python train.py --num_key_value_heads=2 --head_dim=32 --vocab_size=6866 --norm_place="peri" --norm_eps=1e-05 --qk_norm=false --bias="none" --tie_word_embeddings=true --parallel_block=false --extras=["capped logits"] --init="uniform" --optimizer="muon_variant" --lr_mult_qkv=0.4 --decay_shape="linear"
Each number is 200 + 20 x the weight over its row's rms, rounded and kept within 0 to 999. Layers, rows and columns count from 0. The size before them is the row's rms in percent of the matrix's.

# layer 6 MLP up, 192x64, rms 0.261, rows 100-191, columns 0-63
097,145,183,211,200,158,170,193,194,250,190,200,217,207,191,197,172,186,225,193,214,176,213,196,194,221,188,214,226,188,195,214,208,194,173,235,179,193,173,230,188,185,189,183,195,198,174,206,176,196,211,204,220,203,218,210,203,196,163,224,192,172,194,207,157
098,187,198,193,217,172,199,213,183,177,173,176,192,229,177,176,233,208,222,209,212,179,217,149,177,200,204,190,203,192,183,194,197,165,193,193,190,199,193,230,218,204,177,199,189,201,215,194,165,256,194,255,206,178,194,199,203,188,196,227,189,215,210,221,190
105,186,229,213,203,196,168,202,207,208,215,208,170,211,199,192,186,192,206,209,204,157,201,206,257,256,229,214,193,201,198,211,195,212,186,210,219,216,196,190,214,218,187,177,220,199,188,210,166,183,199,196,224,208,242,241,196,185,181,183,229,208,200,163,210
090,189,182,209,202,202,185,190,203,199,220,160,202,207,198,207,169,231,202,219,180,207,174,157,220,158,188,197,208,165,223,216,239,215,217,165,196,195,209,196,171,206,197,196,218,181,159,198,176,204,205,188,202,257,210,229,205,181,194,197,174,196,197,213,214
092,206,216,202,202,230,214,181,217,200,186,191,205,182,225,205,202,172,206,190,185,214,176,223,197,202,216,191,210,206,198,187,191,194,209,182,191,231,207,209,195,219,201,180,181,171,196,222,251,181,172,214,204,172,234,160,200,239,167,154,166,171,197,220,218
094,197,223,188,218,207,184,193,236,179,220,199,168,209,206,168,220,176,188,216,208,176,180,218,168,231,200,235,201,219,192,240,190,240,210,213,208,214,195,185,237,164,241,179,176,215,195,190,180,212,218,208,179,219,199,223,202,185,189,189,204,224,221,201,196
105,206,184,177,198,222,229,191,161,230,196,228,204,180,172,198,198,203,168,224,176,193,219,186,190,203,173,190,230,181,236,177,188,178,182,239,193,213,204,179,198,215,147,242,186,214,174,203,215,198,197,199,198,202,194,222,171,200,206,180,195,202,212,222,216
093,230,176,179,208,194,193,239,170,201,215,194,219,183,190,202,199,208,213,239,183,205,202,231,200,200,179,184,184,182,209,203,202,201,222,237,219,205,181,190,208,220,202,189,183,208,161,202,180,208,185,155,235,173,190,223,238,174,200,189,210,212,152,177,196
085,221,196,217,191,211,211,216,201,202,200,229,210,178,215,194,185,233,209,220,175,153,229,161,199,198,201,210,178,161,172,238,226,192,220,185,193,200,192,207,203,245,250,200,195,205,212,205,226,206,195,186,195,198,196,246,175,203,196,209,212,227,191,185,189
087,193,219,212,234,206,157,202,212,198,158,192,163,194,205,207,215,205,194,180,195,216,212,207,227,189,235,228,213,194,217,164,202,219,172,186,179,228,238,203,168,202,179,202,186,194,189,180,193,193,177,191,193,206,222,212,213,231,191,160,218,231,172,215,202
106,183,213,200,156,230,205,194,205,186,207,176,224,205,209,194,208,196,200,245,151,193,187,192,208,218,204,207,161,218,160,197,214,169,192,194,179,159,214,191,212,243,220,233,194,174,215,194,192,208,203,187,174,198,187,202,237,194,202,194,198,195,205,214,232
099,223,229,176,197,192,189,208,257,210,204,230,205,176,208,201,219,201,176,195,179,209,219,199,185,208,222,201,218,203,213,177,221,202,225,199,238,216,196,187,186,187,226,221,197,183,196,227,184,174,210,183,225,219,221,211,171,203,199,218,194,167,186,144,168
099,200,232,211,170,202,241,198,187,164,217,184,172,230,200,176,221,221,173,211,212,174,196,216,204,211,176,178,210,183,203,211,207,223,218,203,204,194,220,165,239,229,218,209,219,198,196,212,178,206,226,223,175,177,216,177,202,206,183,193,241,232,193,216,193
088,218,193,170,225,205,198,208,223,208,200,237,194,206,199,238,172,224,219,225,211,213,206,217,189,168,180,220,187,244,228,192,215,198,233,156,212,203,212,188,218,195,221,202,222,203,140,187,225,214,172,182,192,202,188,188,200,225,214,205,205,217,187,200,199
102,199,192,190,168,198,185,186,183,160,188,223,180,211,216,208,187,166,234,207,202,200,174,234,215,247,231,180,161,205,186,225,229,194,170,208,218,175,171,209,201,176,197,196,211,177,231,202,192,217,212,195,205,209,221,224,213,234,211,213,211,225,197,197,197
103,245,214,200,186,191,197,244,198,186,181,212,203,221,143,193,196,214,216,233,196,185,216,200,246,187,176,205,197,208,166,217,208,214,185,182,181,228,175,223,193,191,184,203,178,203,200,180,203,212,224,200,201,166,215,207,182,202,191,177,160,185,190,185,177
116,193,238,210,221,224,174,215,198,210,223,202,162,216,199,183,211,231,230,176,185,202,209,203,202,200,194,137,182,179,203,223,207,211,202,173,219,203,211,192,199,187,207,232,224,202,150,194,181,188,177,188,158,207,182,216,205,216,212,215,194,231,208,188,208
093,187,180,214,184,209,219,201,206,194,230,213,167,205,225,178,179,188,223,192,183,189,201,197,174,184,160,218,192,209,183,254,215,183,209,195,215,164,205,190,174,232,185,207,180,184,208,220,169,160,192,244,222,209,220,207,217,214,223,218,177,204,194,198,213
092,199,177,204,196,178,150,182,172,177,209,191,202,177,208,227,200,188,217,193,219,183,187,190,212,163,200,211,206,203,195,204,150,225,206,194,195,196,231,185,237,185,204,232,204,174,216,196,157,238,171,216,199,187,168,188,181,183,197,210,200,213,179,216,223
098,166,196,235,203,201,213,222,194,148,211,199,188,215,201,214,196,198,192,248,209,181,192,179,205,217,176,183,177,163,171,192,206,193,210,191,190,197,206,210,233,177,190,195,211,227,231,202,212,187,203,211,163,214,174,174,188,167,230,228,192,204,197,233,188
086,191,195,206,199,175,234,258,211,187,173,194,190,174,203,190,237,197,213,158,205,170,189,168,204,209,209,210,201,227,192,217,236,210,211,180,178,181,192,203,196,166,165,191,181,206,228,208,187,198,200,190,212,234,185,225,190,206,175,191,183,208,221,173,188
130,192,177,206,189,196,205,166,193,210,223,234,231,234,198,218,220,202,194,204,223,214,219,174,231,183,177,187,207,191,198,192,163,225,190,205,207,208,194,219,186,219,144,236,188,210,194,187,187,211,193,243,192,222,199,192,187,210,199,243,215,219,171,183,187
105,173,258,206,207,210,236,185,197,217,222,214,242,221,217,201,227,219,217,209,204,200,192,173,171,190,186,202,226,210,185,199,213,243,182,207,196,223,186,235,209,211,188,201,191,217,202,194,228,197,215,197,184,197,216,197,211,196,225,194,147,200,230,227,191
101,216,204,202,211,195,214,194,215,236,202,170,213,181,194,204,189,173,222,181,192,189,198,182,192,237,215,187,178,203,182,198,201,220,178,201,191,238,179,181,196,199,245,194,198,180,206,222,155,161,231,220,196,143,199,190,191,222,184,215,180,205,178,182,218
093,197,202,176,185,192,208,225,180,209,186,215,157,210,144,205,218,204,232,198,206,216,219,231,176,211,199,183,190,209,163,211,199,167,208,230,217,203,192,227,215,232,194,239,209,186,212,210,196,238,212,194,198,188,189,169,181,204,185,199,216,234,222,223,209
098,196,223,211,195,163,176,176,192,211,236,220,216,199,173,220,217,208,195,180,173,201,190,192,185,166,190,179,241,190,180,170,207,199,181,197,168,206,179,205,208,211,189,234,204,203,184,189,152,186,208,215,195,177,198,242,184,155,181,181,185,198,213,197,210
095,200,242,224,218,191,212,189,214,224,196,180,203,248,204,227,180,204,181,164,186,223,220,213,208,237,227,235,202,190,219,200,204,170,244,199,188,184,197,192,205,186,227,223,166,186,182,216,209,201,210,193,229,177,186,201,185,228,177,182,202,202,216,191,187
098,212,178,182,201,168,206,174,177,183,174,213,185,225,198,215,209,233,211,181,222,204,208,190,188,213,201,188,196,194,243,170,215,199,212,228,195,219,223,186,214,220,232,202,188,176,166,203,184,189,217,175,209,234,219,220,205,213,216,181,200,223,235,163,160
103,221,237,234,217,197,158,178,199,216,199,174,225,216,218,206,247,194,212,193,205,214,175,162,197,184,188,201,193,206,183,161,196,205,199,203,190,207,210,193,179,202,172,188,233,185,219,180,190,222,210,179,190,228,206,211,208,172,174,239,165,200,196,175,207
091,188,227,198,201,225,179,163,171,232,212,195,204,158,193,196,195,209,217,176,189,172,166,201,205,178,232,229,220,231,201,212,185,225,198,215,183,198,210,218,184,184,197,191,161,248,198,218,167,176,171,208,206,204,208,211,215,178,176,209,198,189,197,214,221
106,204,195,239,198,185,228,214,204,200,163,193,238,219,197,202,202,191,195,219,228,207,153,193,213,173,208,203,182,179,191,166,210,163,223,214,203,202,222,194,192,173,168,190,190,203,245,187,194,204,229,246,215,223,202,206,178,215,185,179,197,177,206,201,214
102,169,243,153,200,181,197,201,197,216,200,224,171,244,168,170,170,212,219,177,206,210,230,222,213,198,204,213,213,218,196,192,197,209,204,220,207,189,200,213,186,189,230,233,194,221,203,235,217,230,227,191,196,194,201,219,208,221,187,210,215,210,230,195,227
095,216,181,184,180,205,198,229,220,215,222,194,221,189,221,180,133,215,198,210,210,169,177,195,208,219,220,217,221,222,191,203,179,196,175,196,235,184,165,208,190,178,209,206,226,201,226,199,177,186,222,198,194,228,188,235,195,185,174,195,205,215,163,214,216
093,188,212,210,205,189,207,180,217,216,223,224,175,199,216,199,179,207,218,167,231,191,235,190,193,215,206,207,243,207,230,170,198,218,193,169,178,226,215,200,262,191,191,181,181,228,225,211,212,181,195,207,220,195,193,195,168,194,209,182,164,198,230,207,196
110,226,202,177,177,185,211,170,212,194,228,218,199,173,186,206,211,161,207,164,188,193,182,242,209,180,210,201,191,209,221,186,185,213,206,215,207,176,173,172,171,221,232,188,174,230,192,213,195,194,179,189,183,191,217,202,162,185,191,161,186,199,193,162,182
113,198,201,173,195,193,196,192,206,179,200,205,174,202,214,169,208,182,192,193,211,186,181,213,231,207,214,251,199,205,208,201,205,192,245,227,153,197,202,194,215,200,239,196,185,230,177,168,188,186,207,182,222,222,182,212,208,195,185,158,226,161,193,203,167
109,200,213,207,190,172,217,185,197,210,211,190,201,226,206,206,213,194,183,249,219,172,211,210,212,211,225,202,172,186,169,187,207,221,221,211,158,212,187,185,171,183,185,190,257,183,228,195,183,170,170,218,225,212,215,170,191,182,195,199,200,178,208,235,203
103,191,218,171,177,204,185,192,231,190,239,232,225,173,216,153,204,184,229,179,217,190,228,210,205,207,205,198,187,220,173,189,177,186,196,209,212,187,189,195,200,212,198,186,245,220,195,183,195,191,201,189,233,227,200,211,151,204,215,169,223,182,200,178,180
097,190,202,205,179,191,185,196,212,220,217,165,199,184,214,210,201,205,186,200,168,193,211,183,195,214,231,180,180,192,196,224,205,198,199,195,197,198,181,227,179,216,223,259,210,183,163,183,207,226,188,189,202,223,185,197,210,228,171,169,192,181,258,175,168
096,237,201,176,215,176,191,207,188,210,194,203,176,213,205,175,229,203,171,206,207,247,214,204,219,188,191,214,192,210,154,180,201,225,193,217,180,170,194,188,205,199,211,209,200,205,199,181,184,227,193,199,182,227,174,202,203,225,212,140,164,214,197,194,240
126,158,213,183,192,220,204,210,184,173,205,185,182,193,194,186,191,190,244,220,205,188,216,206,206,221,195,207,235,201,177,200,204,209,240,203,149,166,187,194,208,212,198,195,197,201,211,198,229,197,147,227,232,212,192,197,180,222,220,187,212,235,173,210,220
095,192,206,202,212,203,225,280,205,183,160,174,205,203,211,230,198,205,215,225,193,192,188,207,239,229,191,248,179,211,191,211,193,229,201,184,223,202,174,192,190,203,196,211,216,166,220,195,220,190,215,210,213,191,178,180,217,218,190,179,194,194,191,209,181
092,253,202,152,184,202,179,220,226,161,205,198,213,173,202,198,201,180,209,241,205,227,197,170,182,199,229,184,224,168,179,195,206,218,201,208,207,196,180,186,164,206,191,231,222,180,211,179,185,208,191,204,207,215,192,209,202,219,178,232,204,223,222,183,187
110,231,194,212,226,191,244,195,199,176,177,180,204,193,222,187,163,180,174,218,192,194,161,207,201,223,202,220,204,187,182,200,212,199,171,188,221,165,186,230,191,188,203,204,229,173,192,197,211,200,179,178,215,189,188,223,238,158,181,198,215,212,202,207,242
099,192,200,201,216,199,232,219,198,222,189,186,207,209,204,196,199,190,212,200,220,218,213,193,216,143,217,215,176,205,163,207,210,191,205,206,191,190,201,218,215,179,201,190,207,239,191,252,186,209,252,181,221,216,202,223,226,192,208,198,212,182,251,166,211
090,199,193,238,177,192,170,222,208,222,187,153,192,212,215,201,213,222,216,189,157,207,210,211,193,172,205,176,183,180,179,197,258,197,214,186,147,204,194,208,204,190,224,204,193,213,210,166,225,207,186,203,200,185,204,190,195,206,187,178,200,196,235,214,172
094,198,184,180,209,200,198,188,201,204,219,243,196,194,203,198,210,215,189,164,233,192,227,225,240,224,165,182,206,202,177,198,196,219,189,203,197,203,195,189,155,219,231,165,173,235,202,191,183,198,210,185,199,181,217,201,196,216,170,198,202,200,242,225,242
098,216,187,219,166,211,215,223,184,202,187,201,212,210,191,193,184,247,211,187,189,190,238,213,206,220,160,196,227,177,186,226,238,206,207,206,191,212,161,206,184,214,213,164,177,195,203,196,208,206,192,204,179,159,199,239,223,200,203,235,192,192,196,197,161
106,181,192,197,180,185,249,249,222,191,211,190,177,188,178,158,179,197,175,207,188,196,183,207,213,233,197,188,193,213,218,170,207,196,169,208,203,228,189,177,193,182,190,178,223,205,206,224,168,178,226,179,212,206,188,208,220,178,217,212,190,167,227,176,188
095,224,213,227,183,186,210,178,211,234,212,223,253,181,216,199,224,191,190,188,191,194,202,204,160,194,182,210,189,231,212,187,181,170,209,197,227,151,171,230,199,193,205,199,200,172,166,192,203,200,203,227,226,203,183,197,217,174,180,165,175,199,196,193,198
110,183,187,212,184,182,224,165,220,207,163,193,193,178,224,175,196,219,176,223,195,213,176,231,208,206,192,203,180,197,188,175,201,176,185,233,206,199,196,179,179,265,184,209,181,170,166,218,177,207,194,218,235,197,177,181,175,223,193,207,202,199,196,192,203
114,212,210,195,151,198,184,189,221,192,241,206,186,175,205,180,196,246,197,176,221,186,220,190,215,194,202,211,173,199,232,213,209,210,228,205,201,173,195,188,198,166,205,185,205,207,189,203,193,241,199,211,221,194,177,156,236,162,207,217,213,230,208,220,188
094,194,176,209,161,210,218,222,195,230,187,188,178,197,203,209,180,219,199,232,212,209,230,194,205,212,215,216,210,187,196,206,230,155,218,193,161,224,200,183,209,193,189,164,204,210,229,230,232,217,222,217,226,233,171,170,173,196,222,212,194,188,203,185,183
106,180,188,201,204,192,172,204,198,200,219,193,228,209,166,219,237,223,210,179,207,217,201,205,202,190,160,165,169,219,217,180,198,223,232,209,176,204,206,232,233,200,193,152,192,203,195,200,198,182,192,209,210,196,195,212,174,158,202,181,192,160,193,160,199
092,191,171,162,187,218,215,213,199,189,182,181,174,214,203,180,145,197,168,216,222,184,206,196,200,177,192,236,206,221,190,206,194,190,210,210,157,207,181,203,178,180,186,155,182,242,206,222,186,214,192,216,218,227,197,201,189,216,187,224,207,222,204,225,192
097,205,210,186,221,194,186,193,197,203,204,189,175,184,219,172,204,189,207,189,200,183,191,173,202,164,258,171,238,212,221,219,217,240,195,221,209,209,186,214,167,191,194,209,249,207,202,187,179,226,196,204,219,233,200,210,185,200,181,196,218,218,233,221,229
113,142,178,216,176,208,210,196,172,178,171,182,206,216,203,181,203,199,238,173,168,197,202,210,201,204,201,209,205,186,213,192,197,209,209,209,157,194,228,203,173,215,177,177,218,191,207,201,184,183,157,185,202,163,218,207,196,249,188,196,212,207,178,174,205
094,194,214,245,186,190,193,194,205,165,176,208,180,217,217,179,181,211,219,184,197,169,203,215,220,224,186,192,145,172,212,203,220,227,246,184,227,173,200,235,216,188,219,227,210,202,204,193,218,191,220,195,176,196,223,223,207,225,189,200,174,196,215,207,203
105,209,235,231,227,180,229,203,205,198,197,208,191,185,202,193,236,171,194,170,209,205,183,187,175,180,190,216,186,227,210,202,208,147,159,173,208,195,206,194,205,201,179,212,169,216,193,195,173,214,199,204,231,186,217,181,177,200,186,179,179,162,208,196,161
113,214,236,197,232,234,216,218,188,164,199,179,230,217,200,207,228,193,172,191,197,210,216,207,176,229,142,218,228,211,232,207,216,215,197,184,167,162,199,214,162,237,206,202,220,197,211,190,191,213,202,193,172,202,196,195,216,198,209,180,218,199,205,210,206
112,203,204,191,203,204,200,188,234,184,201,217,242,198,184,189,205,184,233,211,221,204,190,198,216,179,214,203,205,201,206,186,159,201,199,163,180,165,195,213,197,220,214,202,194,224,225,152,182,233,192,176,238,191,163,183,201,188,177,252,189,200,193,201,178
101,193,219,209,204,164,191,160,217,204,198,215,225,216,191,220,209,210,167,188,212,228,174,200,216,206,219,194,169,226,192,186,185,176,217,193,212,197,228,236,166,233,220,170,233,208,183,199,190,208,220,189,209,211,216,193,222,226,231,181,164,218,176,190,182
100,201,198,212,226,235,201,188,186,171,213,195,200,190,214,173,189,184,210,257,188,183,237,193,222,164,209,190,205,200,194,234,181,224,179,217,243,208,190,185,194,211,190,200,214,204,218,183,169,232,196,252,189,188,192,166,185,210,221,210,200,203,201,194,218
101,163,205,195,214,240,214,228,196,239,177,198,224,219,183,181,191,181,221,194,194,220,230,187,182,174,193,234,202,182,194,181,180,180,194,165,208,170,231,214,173,164,178,255,202,199,185,177,202,182,196,197,197,204,207,205,194,230,193,219,190,201,204,210,198
102,206,189,193,173,163,211,171,249,189,199,221,178,182,230,178,200,182,202,199,192,184,206,198,207,222,215,203,165,188,203,189,199,179,190,215,189,204,193,193,219,265,248,196,180,213,220,187,165,189,175,205,185,185,172,209,216,201,186,181,197,228,190,183,200
102,204,208,190,203,218,229,190,174,174,209,208,187,222,173,192,196,193,225,235,196,179,173,205,180,228,216,176,193,251,232,222,219,209,208,193,203,215,180,195,239,155,186,198,202,186,246,202,182,211,202,197,208,206,180,208,216,215,233,194,208,183,219,201,237
087,192,158,205,194,178,174,191,209,149,192,227,173,178,180,197,186,164,196,152,201,190,180,212,216,201,202,214,172,153,231,207,189,214,174,196,176,196,229,182,208,202,166,191,196,175,201,175,212,192,199,187,230,186,191,215,207,227,186,197,191,199,199,199,185
106,220,183,201,200,225,175,200,196,198,211,217,182,255,200,156,191,196,205,238,205,211,209,202,214,241,209,174,200,216,182,188,147,227,207,193,223,218,181,180,223,209,208,211,204,237,189,196,187,213,205,189,207,161,178,177,185,223,207,213,195,233,197,188,200
093,210,193,182,167,237,189,187,204,216,222,224,197,220,234,225,190,210,153,246,194,198,219,225,204,174,199,196,202,174,174,201,234,187,196,211,207,208,234,227,206,211,211,182,195,197,220,213,205,204,193,189,163,192,175,158,211,198,182,222,202,228,217,192,179
102,191,211,186,223,195,197,182,202,196,222,209,212,208,174,190,165,214,241,218,219,204,191,186,189,213,203,195,213,222,154,193,202,232,197,186,206,191,143,210,216,187,216,192,227,199,198,230,191,165,175,166,181,203,179,208,171,199,198,202,211,216,162,181,238
101,194,238,189,201,221,217,195,254,202,214,198,200,198,193,220,207,203,224,189,208,132,220,222,207,230,209,173,179,206,212,162,205,204,199,206,205,211,186,203,185,213,214,207,177,177,245,200,172,224,206,162,207,224,200,229,187,189,197,213,215,180,196,199,195
103,228,201,199,207,176,180,173,179,218,215,196,216,242,211,188,200,190,207,229,203,181,199,155,213,211,210,189,178,240,191,232,192,220,204,178,214,219,210,170,180,188,173,177,230,219,185,198,174,177,192,203,161,205,207,178,186,238,178,186,177,189,205,199,217
104,170,221,193,215,212,178,201,197,200,187,197,220,191,196,185,227,218,222,228,214,202,204,212,186,205,198,195,247,218,146,171,227,212,213,212,160,219,208,216,207,227,224,223,200,198,188,218,226,187,180,181,210,198,198,215,164,200,185,182,176,241,230,210,218
094,221,232,212,182,213,206,166,239,211,227,198,213,189,240,192,222,199,191,175,213,197,205,204,226,197,236,190,196,224,240,183,169,180,203,244,182,199,199,195,185,195,199,207,233,209,180,198,166,211,201,197,194,207,223,177,237,202,195,196,212,182,164,228,213
093,201,197,219,234,220,182,184,191,193,213,222,224,161,210,161,173,189,205,186,198,204,216,195,244,183,209,209,241,191,167,181,195,214,176,192,170,203,228,204,233,188,214,191,201,198,158,213,211,196,204,232,174,209,184,179,231,176,194,217,189,230,207,211,209
090,207,185,195,176,253,189,188,198,193,197,184,216,203,191,184,219,220,199,191,209,199,212,204,164,204,184,236,183,205,211,178,191,216,200,221,209,181,248,204,165,194,210,197,162,206,236,224,239,218,220,208,247,185,200,207,181,199,196,214,213,181,196,177,162
106,161,179,208,194,192,214,252,188,176,168,209,190,187,191,191,208,199,209,210,200,228,203,171,217,187,190,161,141,209,203,227,188,178,209,182,189,204,182,207,221,208,197,169,176,222,201,189,181,178,159,196,176,191,173,192,182,183,204,187,209,187,185,202,178
077,200,208,235,218,176,207,233,207,169,196,208,159,193,181,175,220,156,193,203,192,187,214,236,190,193,193,204,182,224,191,243,230,198,189,219,201,224,204,191,199,214,209,208,208,233,206,196,234,224,221,219,225,217,242,184,189,198,193,184,221,227,206,199,173
092,179,165,204,205,236,193,211,186,205,207,214,224,162,159,229,196,177,183,206,200,231,183,195,199,198,194,215,192,179,187,217,178,195,204,196,207,191,220,189,187,239,164,206,230,209,181,173,234,245,213,219,179,212,218,196,189,220,195,185,190,205,187,245,197
108,245,195,236,176,230,198,214,168,193,216,182,194,188,206,274,206,204,207,145,160,207,221,197,195,222,200,209,217,197,197,220,188,215,203,214,219,201,204,199,208,180,204,189,177,174,183,198,190,173,210,203,202,192,227,211,182,190,186,200,218,191,185,206,179
103,208,210,191,175,206,207,170,228,227,189,200,233,237,196,226,185,186,242,196,200,200,189,182,198,159,221,202,211,187,198,196,238,180,227,187,149,231,210,219,210,198,215,202,191,172,182,169,211,205,203,207,179,232,180,191,202,196,208,212,205,179,206,225,232
084,222,189,217,216,194,216,186,225,201,190,191,219,186,180,146,182,195,206,152,191,173,209,203,173,206,196,166,194,205,206,192,184,166,205,156,202,211,189,210,201,179,210,194,186,219,216,171,173,205,197,203,212,169,182,215,197,259,192,218,216,166,198,203,208
099,219,209,193,211,179,189,222,199,161,203,207,200,183,216,202,192,234,213,152,181,195,199,159,199,216,206,188,188,190,199,195,175,177,170,214,232,190,193,164,202,229,185,168,206,161,205,186,189,169,164,180,217,191,206,224,189,179,221,197,201,192,172,171,179
109,203,252,208,193,173,163,173,171,194,181,203,221,213,223,197,192,170,181,223,201,145,189,199,223,177,201,170,236,226,217,210,174,224,208,215,214,178,193,197,222,192,206,188,209,202,188,202,186,182,184,166,193,215,214,205,174,203,216,211,180,196,209,228,214
113,220,191,197,215,206,180,193,179,177,205,218,200,198,191,206,172,205,210,233,173,200,183,213,197,180,198,225,209,203,202,178,169,180,188,180,260,200,206,220,165,184,215,210,209,213,196,211,172,214,229,200,221,216,205,199,203,179,155,205,238,197,143,213,191
096,189,171,182,207,220,221,203,163,217,171,172,207,207,208,203,195,212,229,202,192,170,235,211,196,173,174,211,195,209,217,190,227,231,197,192,187,216,232,189,196,172,187,204,197,216,199,201,173,170,209,216,187,198,231,221,169,203,240,204,242,196,163,228,209
097,203,197,188,221,219,205,200,248,187,201,187,179,217,222,158,210,206,174,196,170,188,186,162,219,218,202,219,242,207,199,190,190,178,199,196,224,204,221,178,213,225,195,163,200,188,210,205,193,233,202,180,213,203,206,185,153,185,233,208,165,213,197,178,224
110,207,186,235,198,236,217,225,227,198,188,207,175,215,177,192,196,170,203,188,196,166,181,212,190,201,207,227,145,197,200,186,182,183,194,210,214,230,188,211,190,215,199,192,210,256,214,169,208,217,236,198,197,188,198,225,222,198,194,180,212,210,205,242,216
093,201,195,195,185,185,188,202,228,202,190,205,198,154,229,164,191,189,207,168,178,196,196,201,202,228,183,208,206,209,196,214,210,199,201,140,221,201,187,182,181,201,196,178,199,181,234,183,201,200,234,180,216,205,218,147,203,181,178,221,179,215,186,160,179
106,212,220,231,200,173,192,197,195,213,213,217,213,189,202,236,209,222,206,213,173,189,185,149,213,173,196,155,171,186,183,165,217,233,175,211,222,176,207,222,211,211,214,215,206,169,204,194,187,209,221,195,185,214,205,202,233,179,179,206,221,236,222,189,216
141,208,176,223,214,175,210,232,187,218,141,166,187,203,218,222,170,194,179,193,192,183,207,169,204,180,174,209,177,191,231,224,203,185,198,174,222,190,188,182,205,202,160,218,191,200,220,196,183,215,174,213,193,211,184,239,213,203,157,197,215,200,217,198,205
111,190,190,228,223,212,179,179,210,179,201,180,255,211,178,190,208,185,234,178,222,183,195,190,196,202,184,205,229,187,241,208,175,203,192,201,197,181,184,198,211,184,208,245,215,204,232,196,188,178,210,209,210,223,219,235,194,220,186,196,240,158,217,196,204